Each number is 128 + 32 x the weight over its row's rms, rounded and kept within 0 to 255. Layers, rows and columns count from 0. Numbers have three digits each. The size before them is the row's rms in percent of the matrix's.

# gate: layer 4 MLP gate, 448x160, rms 0.228, rows 181-235, columns 80-159
# up: layer 4 MLP up, 448x160, rms 0.219, rows 181-234, columns 80-159
# down: layer 4 MLP down (transposed), 448x160, rms 0.146, rows 181-234, columns 80-159
gate181 101:067085174137097136096150128120080125101121085109109056207144132122131132139120149099106099105165090116109154165141202141166131090150137143138109133099097138080105114151176093101127134116086100187146131095133146111090112105094126155143113155
up181 101:166164120130077073124132162122168084135118138118118149065099194148080181089097127128079146161153175108201148087084135110140185169116138074167136079146141175117100160134108143091114122131146115095167121076106102139121207139109130156183163066
down181 100:119105159127141056086140128098094148074101168158138126085111181175170133162095119174145077133118130143087158114109166082114134135153116177163109186092091144168134115119138160180144117127201106094149126148132079163133074159074137212162173117
gate182 095:153088167113118163122062185163161149129091143162121096136145150102124107127115124137180065129147136094055169140147145083070186114169118109142113112076057115119122081166123050144123125139166149072103141160128053146091130117145171185146131122
up182 097:071129161151087134095154110137127115099163146131134096141143148093147101198125082138158174115135079140137119138097138113134115121122139113130131122157174048102161128108101176137078105102231141105146150115193177123136170122170070114134148149
down182 102:075088116155166123148151082139130126124160046098093129140123114094206164156151124120107125123134096149134150163137153144163063188124171133161145102185157136146176207096123141158098072147215195103149152074128172067134130147110114142111166137
gate183 098:111126174104132117053124156145120138122128183168110120169110123095090093104129173142107116121119075099120140122128115134208141166083114127076146141115136113114134166072071136172144130134113157120129149118116091089141067163143155145172023107
up183 097:141082129181117152195126130124138108122133114120160138110142191152117190164160161162153124160143112091113080129131189135123128119157105146200087123124127126144156117153112113100112178109172119113159098154162155158148123109095060147166208128
down183 098:140084115136128140046189178142086087151198080059142115156110095107081116206121127094165132153112105094110134139149146122109088137127183094157089107123087139106144153136123158085103114136134102135109171127125161079126104125104155121086081113
gate184 098:072098102125160123129093117149139159146164107086122094103186082132141164090181146164090112194111116170148163149168096136154086117108109126162127151157138090145113146130128137112135113124167136139141127119119125114141158131186189042140121173
up184 103:122178156157153147155164125098115144210130106209152188136068167127127164114117152097142105160109099148089156156073144164148104099071124136174149066138202122186131148098101148127189151168150160143171190128163135119125126182168130059139123163
down184 101:082132141115127114119110169188090175127074144070101104126197105142142101177155098152084139074093161049136126113141104103062177118100149187062142109159153121159173080096149050079120137088141130126148082140154142148090157121133121131134151147
gate185 090:118142075161154158125138074119126183076075140103082116118125115140153154126112170121150041045112112045130128141165071100105125154176105165104118135126118149134185112187140184166142123083151054138118065140138134132092108147124165108163167093
up185 093:118188128147164135084055076106134115068086197118106068181114132129112122112130133126163093138102063059105100160127142099122062122152164177135169147134114145122125188123126188163184122127107114102101150179132134120117082185159132087160136067
down185 099:139140091152153110136086070128118125124140143129091075096086119182122029107214114145151157162116137188131135162142120132073149134175177130085104116103138144042143203128079132143135171130154121136131146151137129092121129134146108170153122116
gate186 102:123027132105064132065152128110106138126160108109118135126196096106128075109131167176111102155101145100094185091110151163154148081158091116170198139142091123093123098092080138100088118153085097107173122131161116161151151079105116103126096124
up186 103:110149117127101134124087090152115158176153141128155110128071117160100045129124135165162140110141109148145140157114116110223124141193132072140068150151100126115119131029112136124142146152098160168136114141116158109122074120136136137157149155
down186 103:178142179109209136149173138063120126110124166147154120106164131108107164098111101129146134161118192112116143130088226180083192086145067153147190146132149089116134101080120129098203190143152183087154127134132196076128116093133106176114152133
gate187 100:184126176128064153150136173115109106171202111131050107195152181109105140110105174128080153152174109099161145102122164116128141092150137096174132136158144148114141133092172122167108120125168101120100060188144119139150094109116128062086136100
up187 101:195133147109151126140222118141114089167128102146118184151126126176073177167094076142068159126160106197137132101084129131130128106086058064173127126131109203122140112122178145196116142172143098120141147142123169140125178164124153137102174152
down187 101:100163156179116076167082142158174124127165120073117097159101178076126107128154110086185108151150150105115151199148108050112103116137162197150131120129120137090170145116178158079119127091102141181145122113155135132143097097159092101093156119
gate188 095:152088140089137123181147138106142141082140194109147126135127122174123155131175148123080102087065056141133125150054110114105128106127106096140121073165126116092110149122192167117174144184121111166103135120065169119159108118158117135175119092
up188 098:127087084146131151152148137102144128140122110110152159090101103158143114096107098139119097158151148154197148132024169134217109114132125116130110117141201090113163116105111129144176110161129085166145140157129076145140094118200079145115118124
down188 095:118152133160165160136144124119116157109127126129159150061101111144135142125150110103092124114141122139133208110154162122167095131023113115189089126149158089078126126118120139030125066099145122129097153078104103129097173071108157107173165112
gate189 099:161126151111138095072120196113123065137091161131128131112126157147096150151121136146084148135136108120091215042135119109134150084070144190092118102157106101059123153109105085099161178093174107104150098184131114132126102134113133158105101106
up189 103:071134198161163118171112151130112132098064144162129121086123119162101123136133116158101169110148136138123124084126108105085146134107122154138078121178126141158118149074147045108148166100180105102201052130151188073134079112165112170059076092
down189 104:079165136133088125112094143112129172080114146088136075088141111134106133118188140100170159109111120180070200140085115089102199145123119146147091102108174097129131150134135126140162173107145137176089062136097136091154097123123154176171153116
gate190 093:160137117160150134137130160078146149138173132175136092122102158136080097183124132132105130106152126119188125112081096152122138101100169149087136124126138138122107159115146150106174142128170158100132106111120139155099115125114149122090129088
up190 090:101059137115133151107080116180092128154110140078132197134137105122111188104128129163196140154118120098102166084110161133127133150177095060155127152139119109171129117126100091131161150086143122131103094169163084100181116161135114095105128151
down190 091:113175134122172170113142151142188163181143125072139126160135179093106131158097133148144119127183154139147103157128118105108204128043150155125155114156170126117137148148175180146166157132132156062151181125140133149146100139052158120122155083
gate191 105:148109137117117154190158117096110120118145069147157081114095074110116142043147079135150126128114170137117163050124045179114086092054085098103140139104082208100148096102126109104112111208100134132120060135167133095169094167180112124105159092
up191 106:143143084105187058100147081139104186104173083178163150168102175109055106152116142195113081101123109120102181150132182092079125169085120162186135133092173101159109135133097170121105140127176080123124123154194121123173144128105136136108101085
down191 100:137111152155119133106112193165142103120147163083089072112120092100105125187147140131102142129115129173083117096093137054094141117062090097130110077135062148136090088136137103161132156151162154117114124166091162116112124168126143129172114114
gate192 099:132089160171184133173111137117161110113101100159123128132130159147101174097096156130068119101136092120179168123122101059107141173154143138043111111137082090131135112136128134164138138156194125115086153157123085182150140168149088083077184108
up192 100:113123116133139163159122131127198123135158110165122138117071114150120088128121115150174130061150123121123126085155098135124144146074197085126093102168012123109132129137072137118113088159114148137108126154116087119107119157125095100112076128
down192 101:105183162095100148083146038107090119071098077103182097097075111092173145166162081122107115143126114134105108123150160188119158149159125097190140161115145128141089163100174146154096158137133094161151180166122158073082120113131132126117119122
gate193 099:152103125107141177113133108157134113186118117121153129093164141144136099119155157146100160154140071137104088133100125099148150148134151117132120147092120160131046128180078163141154132116136119149150088112131143119119155085116115078130126151
up193 103:118092126122150125126128099094172130160156106114117139185158133141139124103146138219138129175127149127091154166175141104121122102155113138104154131178073112107091129119161073107104108125170114120176067077041141099207100124214129159133143131
down193 097:100123106127083111154137164128106125119130092100099146130111118100121135109092113123110119066127156119160098038084166169149197155142143088077117126101081109095171142119095159129126196163051148094090229124120114148150126141116059138138089152
gate194 098:122131120140155155175146058059151158144119131226146139093103165123098141136122102108160210116118120168155117088099173080054174099172121100154101091127151106135131089154066122147100107138086115128108048170093102086140097122167132159088127108
up194 096:062112117108088158128140118094197142131100116100097079169072123120191164211129147096169152189153151174093112109143076061174109161071097043136137175108072108174117119142123120141146133116125140142112151133087092120140103191109127083113163141
down194 094:141104097113132180113102169155132136174072129090126113115071161103171097155118082132093152136165196105179130081071092145105119076156172089200155160166118148169092169069143092192125177145121052070138082074137127149178064138095173135119130127
gate195 110:146099181212116143064166135093100124160135145092138146143154137161093120106118115127131118146157161091128116070173193136143100074187178163101089151138119042159139150099138196110139130124130150145167136111112119103183107161116152155140111153
up195 101:150125097141162112155076170156126111150120086154108027172117155149166118098121075139120176065128095158165084137142118121154106158142071107114123119154115173095141080139098108148099109155090125136141091157164121161131140078151097121197088110
down195 096:114109103125153131184124126088137168150092158156111141142066167179112125133165161153124140121121161110078149061075113114140131151169160161166121125150146084094198126121127134062110157136103174145133152163133081146143141171170113086139112173
gate196 092:188056193131201113165176115087077159148136158060188093105146115090131155121144142128146056114117150148119134099098159078142082142142128126173116114119169117114112145093158161122092143062129121092178176113095077164105153116194151192124105114
up196 094:080134140088159113204115125156066163111138124093122134182110043065134140136129143136137071108148155134131149061094122128143125103146116089143139074101152178137158173144122130116159110173118147132121105111171074130096165142127128158064098087
down196 100:173131106149177110108158137104166142150086144111151110126087110185118121110133136146167143188157131162154157088131191180134126157039103086105108124080134098118115134181190127131114164097086127099087202153149140188156166189189124129064099151
gate197 097:148127110160133141105170052123125088133121153076169098142146109067120143114114042137142113101104123133065140152150125112164191111084162175113154146112142111167108133115083145163092178158182103113122160161098183134075116102121148156203131122
up197 101:138116114123080134177138183066132144117158202127123093123111090122108135113097095073084081134088116156100098157133110146161155071101119132057088095157192146199088157176083137175144118133115110064102171119120130114130143179163140126177148139
down197 096:130073122062028117150144103085074157104135128211117120102114096095149156108092112116149163108109109087155142180120148127116115108169128107115126132126153096028134183118158171140135169141137152115123147130179090128202155142163165099114113133
gate198 103:134116138070171134116181150144149142114131099068157064104119129134176122165124163118065156110110071120115131161113160085161115155092104123143145136098078129106168106119172139166101174122173121155086153165159114155130146092109108109093138126
up198 101:085085128143072162175092171124147057126119135142093149163062137122142091139132140131143128125146159094147139120139148144118153138122092075118133123171130106187123152112173085102152071141160115112186148166087096141058150167143125139102146146
down198 105:118157128077165153162101089149138177114157098119103082114159080136134153131120096189121130136155091111172071176116149082149135115152118141172100152087137142099157113130152132148198124156122138140097106140135105109128108146110086092093097077
gate199 097:164150104138150120148130123102119105113165132125088091083118127128135121110142091110096113166157138115122114130008150129125143097126182155114141102164130116138135116155179141160168091131185130160125180165109135155082104135158101105108143124
up199 102:136166111161085139150141134110120134091156111137117101065142085145052120099112086166162100113108065069198100168018149142130085134097167145179140115108157174101109146088159119105072096126159170138104115146123119131123125132196094128139187124
down199 100:166157157147151042123112218193185128163121101182159146110131091151127136141172074175140190151118140170140119143134171108083103139114123122127110083167072158193098148190180143147121073158162156114158199121129162137103129112106156158119150123
gate200 095:219161181174154130127122120149087119143112074017159107148153110164130128133154137123175089093141128141117159152101193151142157129132127131132090157128132078153059067071126163127162109116162140129112128131127128093124129152121154114119109156
up200 097:107136117130099159163091099132098152095146103134152184118140116146088134076174198150124119076102118106114163113127166179183118078063089137115123170201130191134124110075182162124139192134144163061150176148131153169122146141140091086143143122
down200 103:127155087096088107122147180092115150105117138154175174114143129058128130111115147083158129123117127172060083097119130145163100156119092118189176159169053109112086117111092088221170095118180124073119156184104141135135114089141090135133148088
gate201 095:121175059114177123144075171123197131161174151181149113101122100142150144143125175148090129134139137192095124137189095143124158168111116190131149142193125159088086109050097095133111146126133098112080106148172159177148155162131187074173091061
up201 096:051095174155121138152168134094094117153101183120123077087121130195114160087122068155139174156182115128161117114151140113126151134065142109112104090171151231133172148081116122185110147185176123095102115085060098061161136140143172116173173142
down201 096:078118077125114139131110042085117110118098123144103094105186146139065136150102104095118094125110156152100187138095137143126091097096140102135176121152157108123098146095180101157134117113120110095060049117104088119122124146168140038152140105
gate202 108:134106133118132131115137110129161111108100205151161106157117097123087126166102112159067141166080124226096137125160090137122170186116096188133133172125155100130079080106122177140165075107143165139090166134104092166037159155073160091114138122
up202 102:102125158132119152126126137041073128143173089167123141140138130126136138110153138143104067151137121135055172113102165097129122128157077144115181112151111166167133183088115126138125162142109199121151126092137129113179142148196148099135116152
down202 103:151139131138108153141149099107086149188142134124108194140119092119200105096189128099156161097153098150139078116160158074159091086151131140099126109096059137170159100139126124050090117116120105179120118103080148115107153117104095170106101086
gate203 089:076119075140117137136171122129146119108162098146116137129116150111083110103137177152156089149137089155083139152124107166119088117136094090100112160083102156132134123149097167094136054148173065129169143144124155069111091184070075157154160191
up203 088:121134157096113119165121136148114099134091112086147143075125156136158143165151106089155151096128109113170120118139118125223184099141139194153096087121159147098172133089122096157157151144077205117113122115142102137182101071180122132106196087
down203 092:106138169082140129101124126117080128137100128153085191091121147145130087111154143191170105183174109078174147145180102069176104081138126128191136114108111115136110103105149164135134137173106144119103131115140160149148108140092115135114153143
gate204 101:039136109139142098115145099094191124089179145082140124122165133135131139127153118089143135159113110046135091131163190111099131095140106206141063122175114128118109164160163180099105162092188171088073077135141121130089162104130135107073167109
up204 101:127128122120144140146150101162110142144075103205138162174130058148187136122161172068152106110123165093184117085091118078113168110090130162107115147091146096163142128176129099151117160182183154149122162153129141081092104100104164140095103073
down204 104:143098080081128150123126055122107078164147161129111093107108156155184152094094160131075105188113155133110122107108116074173040153134138118142141177178130148077118116151093101098109112105096121115161109146104123104111184119147079108173141150
gate205 105:133151148151099114169175121097150123121080119083177101115107103161092166194130124165111145077085130113111102125137163124078066130190097100081102125204097088114095173096147164137117098101118132150187143097165156127159117139099161084117170130
up205 100:137095138121138159126114145127075153146165105141122159073155158140105102129115150096128073112148078136178198155136081054118105140127138124055075125117158111142156105165096113096172150153123091126113124091134104191097139136107143076134212118
down205 099:093139172122121105120118120157161136130142131148114166114182147157134189068146155139098159106163168148121143132129149146083094135097109146102120110112127134101102066171157134160128145111139117214153116170168155146142076148111103138162094186
gate206 100:099125128156111123135125135087160111106091159123141146159124136151143089118166142124121157171135112151155156109148135119163145134155165111090147195109114084120171152165108105149167162088116104102171135159143099175101146129171109102102109141
up206 099:140082187145116147135160148123142147069121131140093071162164120157133130080149149189140105113107093145089126184125088161120156170148166083112089137133111100144112172075096106147133027122126086176118120173115122110097180115133155086134136182
down206 101:163183098111088113127171159137126163131156109132166179126138085076073120156112083081128111131161139071182129131120111044151162129139152189123185131135129148130137107169137114078140155112122137121158097058101130136095102155112060104124160071
gate207 098:133105142117102115105079146126154168134064153068102084143166170091086129160133070136088163117120111127100130095096161093128175090041153102137160098135152115134154081139174117171157111071134125145160201111132064177136162121117122097150148164
up207 098:174173102145097089094149160132137119144101199135187124114180145105106097117153103081093149120105104136125082133113134152105130144130138147086166126095140109088160119131150174099134150170129102152159099166046103163132173183161136126148160103
down207 101:163103099101102146086126096116112191112122083174154120134187174090135151152118128168074225115148071126141137126098139103110130108045148146125143141139119100235151182109122081084170165095154058121123112116139099167105153098089139191142115133
gate208 098:084113127113106182142109165100118150137120125121093128121190120157143143090129144157143143123143166111135182079129115136151147110070112160099161134144162100144078134171110116142091104216112111168149157097122143117213148110137164080189155131
up208 099:117111145106115152126137138135071183163156122113175162058195118100147131157139173143104134084122147135094170076126084123114155118153129126149128172144117129134120121092170078136108074205181125137074104106074132129137084122097101131136119084
down208 098:110132078131147178073175137111167113119127113162132084142113124137098153101109144086196091141124149086139129223139150052193095117115102104128124062105154144152130164154097166122142133056099099127077151159112148138119169150132124101147103102
gate209 104:115104139131109159141123127104180166159107161183077094123114165132204150102126172100179167106143125158072081112127141089126115122111109072116133209138174153083087119116143114180156122116140128133058096135137074135115201084131143142080104144
up209 101:121093140119141096176133118147091128118136078099107177126130146154092113149164164105117113120113121114136163130123135113106227100087163126127110111113117125108064123127141079137068143113153141128143133130164091116173095117120074114171148144
down209 103:110118104095117166136112156104134103104146159147150081117189100107167174191147027143160116117117102158094163122104151130084125110080083141120154113094053103104129079120115110067099086120056172137118086127156105130087116126142094132076110061
gate210 106:111075118112135203055103089129191140127155101153100144143104140182130131137126159132101132109130110161161099097129120104163100191123079103134147172140162127151143123127121129138176147130134111117110050116152180137122134110118149144140195132
up210 099:153134140157085149078174173120144156084116072113113133169114118075098147132086156136085131122177078153066096144130145083180103127102111104164129155087131114116106106141128117135166185137155145179069160131108133075155117093184173156128188124
down210 100:135099112134180145125195132172160069056138089139113146114058140108075086160108162169154151087183155183145122189129095120098160139079111085174136174147177097111083165062128128103108126112149107095091125077151155094116157084140156062085141134
gate211 106:131145143152080107095120115146136094175089166122130082169118117113111141164121188121114166141185148144135087142132132068120169158174097192079091141106136132135090163158177121158100115155142097151183106196097208130189111123172185170178136107
up211 105:155142138169112102105142158137133108173141138140039183114183192149124192159136112122129150159161146129130131096091143241144140139096083118160126111096083146188128133126073202148151159144150143115114074119135113110178161106155140148124069116
down211 106:134112170181109107137136165148110138121143086162105166155130200131132125102107111151098156136151141165074187136077107139167202094092122141162077134150134099143184134147150169157090140111120079123123159148113120117062160127187119088178112137
gate212 100:139138122087119154202176138045162151121113162175125164146115115066113134176151147163124117095121105087054122144089088098104148140117174092128148127091115095172106081096133144094035154151160113188120138117087095109146130111173094126051180129
up212 102:168141085102142165153139151109117166156198146102107158196115145071139169185108163086062198149127165106167088139177122074180118111094133091092127091124127103129135099180095088162118073143135065141130109141131065102095101131109116147164124186
down212 104:079120097219090124166076082099156149172091123158141156153071110154116141167124154122121122104160097168150145099100136125048154147141143101119121110153142144090129073161093074145078158097126117166161154177076145177117119098086119090088090114
gate213 095:111118134135144140130140088147168125133100108073138137110159104126139116106099094140110134172067115136134085161121097134113156107115207155121128090189167134104121127148093139153065084133111088166123085121140145181094159083146184097076093170
up213 103:122108115205191148173097140143125147134162124107155135160108093134190128170179176143149150139090107126109135217121102134148202140109133149195122142118141182082065134115149055143162126071094137096128147124118121117098127129127152120104108080
down213 104:183167117095145146110180136066127110132121158081162107132084110143143130193136106117148121092148155154192127125092184170109110175127124108149148136151093137114135142104145168102133121116159114199135156056117181141177138140138149147076129109
gate214 090:099136114048146178080097145116135055151099113100129086168130184086118107156106164136201120137122124110066117158069136126141133207125123152172144156088138124188138139128133138123121187124209154165149135160091109124127102181118128167116114169
up214 085:150142125084062157172103159210113096129129077146079108129104101138101136117091118102151055145149130091094107100162168134116160183160115127182099097115122112181099115118114078118139156093174163153127092142161144157112054164087077162147068111
down214 094:144136116160118126171122197138088063177158084179097143119203084124133106081126097151117096127150113124120120089135145168132107086098096177085115116160137128129105089114162112068148186156124142112040097089135080130139134155104116139157079106
gate215 109:118156109128136156128119181098147125130103166178151100124122101036095130136111148179102080117160179135144117120093146148090100119176128140114126114133111163085134128146090188079159154134165166064124176110132110079150150090130193155189162101
up215 101:113116080095099130075161120117108079157181144144065145170060110142144163087183107150121127155098146130097160106126130126066120183096082114147139119128146178209155183174110137113164123135133110190134136149136177157140153166149139124124102183
down215 105:092127155119174105184165178180136122126084146126137148159122169121170151177139133119156189137069119141171141176169102149134108085118121155138143126160035121145199179110131160136103079122172127091103110105115187102143155171073120112099122059
gate216 097:146195185134116109117120110101093104148202136092128099139116105139164093167117108089082133114135104157126115098080119081124176139130129115170179128150143154193113112173131127104050095126075130077065162087153112100190098182111116177199124112
up216 098:190093089159136070135126143138162108160165115131163149096107104177144097144139103083097105135209140124130160124101144130086135109103104072150117149122194114160132179154152155134107120164071104123125145141165171100100137126099086134176144093
down216 098:125127094185161104052152161143097132110140110153139143122160109154153114105159114117149055157142144075129082148110118133097131126147153135083061135171171127093189132096120136087107164092110167122134182209102112128094115195111127162099180149
gate217 101:057153146147144105192109129128121143178111106109106136168091096166143088120122122187113116098140118190141095139121122095191181104081122134080139105107068119079122177126120180132166186158138175160170116145135131135140240088124143137130116047
up217 106:142087155126161135122138133081134132142130128134176144147109064070101180137106138128156172157102153124158120095129153123091119211106167136117126136123152133188141108170112115134115106174111131140160113095099081150216136164182085091152138105
down217 102:155098185092135109144104105068140148113144117068098183156144122080138161152167096132195127175088146153179095155149124135149076151156107127083134078086216127103220099172090101128112132110098103157148100118142089104173101152075112115142141103
gate218 096:132163117122148194097095133120159125142175147148155110108197080091126136139186123130118071084103106081109137184079140129153154096121155192135137108101150180138180155118191153112128091159147131079125077141150173110104099087150147126143131139
up218 092:154118117109179097123150095143125039101123140126169103079066117147105114084072113181108151144139152073123063178154113126129088098112129088138116148118106134095129123097099100101138166121108109114117077177118096106181162095127125137184114134
down218 089:071104118031120140091180201128151099112132128130132130083152168100180134130166096133104168118148100141119140147156118171113135132082141148237088110097143127139104141120123153127128113130085145034109068144075116096110089144149145121130139106
gate219 107:116107128148131169098149179116083120141142100101133173126112108141161084062148139100129134129072118135122168164103176170169123113148201126154136164145161139157128109136140112123091067160112097070142172111082049145128135063147141098064131132
up219 104:134103200103114105122119174195127184076158112134107099186178151117084105187137104065093134175136112096163106093137151105139166103135087112128177079181073194114149086133150128128148180157126110142151106129113193157108159202139100077124089137
down219 095:135152089157189170116108126138142129139104113168116166105137102214190104090091150206133118125085106143075155132154164210129108127149130127069088173080201110074106164177129131159135126101115162098142130135113094152120127107128140194139202147
gate220 105:121132211059105165138137079134141192102180135137109184083123137155117112116152132144145082056141078114084102134176223171151073114174156104136159131085147108150161131121175129150134142136126167070126099142155103079146162142136144155119085136
up220 103:061151180147137165186184111160106158119117129155063164033099138148127098192134090156128086128140100123092133122163144196146141142153186100147144157149100144111144148159098151124095141134121195073075095150160093104168150160138149151099114137
down220 100:159076103133177127096089138051095113129113134187124136129145049161124165123106135151148130203125206096164160128148123069098167093085133160078149181147149088105068125069104143099130158112147118161098184112101136142101098131133122108143104132
gate221 093:131148153154112126118158144132070179128064195127208082149124096115134133110120077157094164098137078201137084103107065139151117163118150155163105159164197108098092124134138090134107102078155101087104157159064129121087163128180177113089159156
up221 114:143102085162133140107177075115116084101112120171109099147131098122106130111113132121103107133142110137120164106193124146104154158080132157108186121136178099154143075148101174120165086152161147148100103138093130202103133197127134121076172171
down221 108:101091085156085177086210115181125137156116106112171069142109113075072091103139119099155133119100112119122136148105093147070099169072123136115140106140107106132117144149120105111106129125179173074129116076128124177114155080128089096079117147
gate222 102:179176148073111145166183156140088058141111108166090165083168150133110129057141115089098162069138133113144155180173157159196186117129098103135119117162090153077130070110070140137097099091138125115130152175094088193156146174179096138080083080
up222 099:155133055141137103174138141202155162118158092072086098156165160143125077098141142153166154157103095161124078135141122106120124166102177130151108100157086092136165123135113166222132150138094106185101089128110156161135120114122129173177212166
down222 103:123143041129175094134107131165091131108120177134183124201129126121107117136084105157130138123138155167178159135141150113120079115130116128149149109169195110191083079147068159127147168139172119124159127132137126106052136113079128125131088123
gate223 102:108087158136127123139128080121112141134122146074088129179098130127179066154177135119158094147196131114124103132136144146146098081171100156125128092165140103190050130133104135128150131127139137106135153123147149152157123083179078072127121143
up223 112:163112135121129107126090121174150109097112202141158126176128192135156123112086157144175127105129103157095179191145128079071090145141138100179099137128130089184095146091175131123086158111126151142156172143178149156130086072131105109164149138
down223 112:126089152172160073132130136170162097095156205094139112106149127154163131127139133150159118187122147099089127199158182169122070125158131105136151116171135113176103121155131100148086138159138142136159157170105150129103084080197155096084117101
gate224 102:058114117140100095122173135111114087171166168110150099098185154155148103140112175113102125055055101105126134132143148131154068153162123141126130144150161111136106090117133133133146146095139122136124087107156166121107170102095213154109093112
up224 099:101155147160140117159168092121138129172167135126114135159161167121063098108075156152098151090148124116121140148131192139169082140138152078148179146131157142142094109140219126170114104132218129150117100127164121112119153122143091108115169150
down224 104:114122124044105117119093139103101095108115076136130167184108084145124196117157119134148143156101125029093148176097112102100144098088185151074159156066114103170169177123168115138071171104060141149136157162148097115123124149090098170132101118
gate225 092:099136123066171166143071062120139118089066106113162109135107132126107122113108115091109139102059131119102128089148099117112091132213128175126179156125084104061123131093167092148090152083168120114126127151185127175145107114082037195114117103
up225 091:091151142133133103138124163159177066164123138154082162081101161168122115137168155110118136098116117094100133176112129082138122168079141125113053159195122089129114169094179137133160137103092151154067103135080150118103158124157177047130154162
down225 097:134134154126159131120204146159097138122156098120121135086108165143139114053155134151128133187154139186106149135119188110179109178115169082173108135110173119178131119145102097072105144116159130096157178118119174114129132124106122147087156142
gate226 108:127117090155099214186110132097142129093123161130111133114124147142202143201190157157100125145169138141164168108083115113153156157137107122103151161139097168146127103088133107133075115087147121177202190132161113090151227114120092126134121134
up226 115:177118102161128082147112159168102150127098108112103079115099202133087128173096110138098166101181120145120081150106126154166098084136073113135064123109138121083091131095182096118206157044118151129103156099134160139117046135157124149174078119
down226 109:101134112144084105093115149103138079201156139136117101095093104095131186181091186094135096116141126094093098077090139129126177175142084143122145140137137159111090122134133119150212129060116131172156145120142101092143081061066118171181099123
gate227 099:114105102136115115094136162127167115088166142104160133141160112194128092162036129109152069102181108051120193109139123155102049133096138076117103091122137132127152151106151125155179092152118159113138127135136086159067126109110160134101172087
up227 092:117136085070111125128094089121129072142153127113168168127176147196156097084091139101133129079084123103105153127160093154152092145133140104083139177144108121183072062155171110094113099133116122147133099122131141131149110111161114095115177074
down227 099:124103202137136160148124114205146134153110146144119146140191132110142191100144110165122175182143092091138132166137129151194185142074095107156083133143094138185091050119082128156130149090143097109087122129113116182102144180103129104122118138
gate228 102:142101102111061130171115129146099094139119129075144154181186116105096113126106057141121118119150151153198176133102130142186134085071103127141118117145142159099206057106186146123115080121133167123103135157108077135119156158106146092096162155
up228 093:149137134114158129067167112130131200183104138182147067117091108126146173071169145121158095137150135099165124135141099065075155190184106096158145090096162129195104180109074128117151128176160102085138148086078132078194125108173084115155145126
down228 096:150130127063119152106115181122131116140072170175137125118131113131134136172123146166094143173097131105127144060149146059112165093089118093111170123142188088110115100113114063111118100141138155145131097081158126081128110148122206143144109173
gate229 097:139123078125192151162091114124165119120085199157098107136175108191125156127096125163140104064147165112119147118132161165109116113134133183138118173152162154159198125111130141151112158072132115142166126146125135073102138097150167143152134100
up229 099:136143193128078099139102151112148146154112087165153138049089124109146070168140136105115140189104157105122159121121148091109162125104191100049161147083154163085080064115134132095081097106114164117138166123093051133089076104132111182086125127
down229 101:150144120158126145145183099182136164175143143146132105084109174135134106195121188108149139199098146155148118175100165072149152135149131117127122136106116167157057079149114096111141140114115158139149142165094166075116095104152097166122136140
gate230 103:102153153158135097153131074119082099158128111151144063172163163175143158142138055125095166071088088147106147112131091134073135114075079142131132162089189137112102130162141137122096093070160112174043189157131136116158077129142145204066136120
up230 103:105145140168199140122127135094093112107143169121141127089090124165178111104083074068140127101109106148126096140145138204093089107094118106087120142113175124099119124147084127061103134074138097137118112118168119184154143104133185111116079160
down230 105:133111056136121139105151145157157159146107090156165132145155096042111110149113081211090097114147154097134124132141151143113133123138165158177171130188114094152138134143115116160117070107093120139104102140182128095113077155084091058114131149
gate231 107:147187083117132157115114138153093088107183159082134157091135207162109106137088156130132125092143128102111099117114161110113078085201138133179105090154095119093210138158147096074123092079095156071149125132138061099101118161150117137147132173
up231 101:093100164156129119170099126194138086103104052102130119127182110145105096156139108149110120171078075095159127161141105137150149128082180133183103180156127075116128127152146110063124174095164146124161090181151103097110159155125093115169139136
down231 101:095097092157215175135158166120134090151125141036083149114100123146130077098176097104135126087141104122168172153128163068056095150106057051194157150174126076107103159109107150125164153183169087109135140128087157091106141108112133122158110131
gate232 101:129084127150184062166095156180197106140077082095111134171170061133174139128114120104175157116098073117100180131126092043150116116154141159130091145107137124111147185148164113104129147134126151137190123181128095114121071073096133134071191087
up232 102:128107161138120163154070136118204132154129131059133127110125061148139142068157124155133125146119167103136129124164130121092034096124133164152154104119140140180090150151127134168115164112125019058139091123124122141088131096162174110162112123
down232 098:150143195131124159164128096062162148163144161070137147137198080088162142152156137107151066134121153083146139085161205096123108157124153107144136181085104160178143090127155144078124127117116169093161125160112124163132122116137116167105119232
gate233 092:132134084123088102158134085090128146170062093144141157112120120106145127114065127114183152162208086128163134117159139088164141130119112164177132098153067189098138115148184139111136160095126090158190114120123094155120098090127083116155099141
up233 095:126118162104141110202159134153142148088153095158125111140154128093171141140145179162136121129169115127112156166133111113075208116214125102103188108086090122151124174103077110141139111146134153124068114141089123135074099118180153114137179119
down233 095:090133152169123156165174141168129156104169130164130148116131128094140179167145195138117093131170147092155101128177112114116192113143162113090134123082148117146082117133117163089119153103121158086119148166067108205111125175230085117097175079
gate234 107:150157126129120151129138153148051147149124100077124150208180118142127155190086120109148116127134117101166153172139156135142101152096135131149119127196088117119165127176114136080123121049113166145081103147121140105129159131116155091032105185
up234 104:175118126113120149120149129102149149094136109143189112151144176067096148137107123124054128162088120104167083064122208081133101105135136164162175178102074129093115110105035165027167164147092072084160080148118095102092101145100124116132157133
down234 102:099126087119155147098139132160088089183125157114161133135132144167118124100098134108110118108131101104210148061103099113149114083186197154166146134170146130111122143150157096144171192098131147102156077104106104162154152135101130119072137140
gate235 097:127144162067105095150147132098170096118118137128124125132097152138100107074168134138161127119143131128104156118070098124057101104091123175085122100109142097044146131162113148149079135176143190153111058152128166131156102192115119130218177136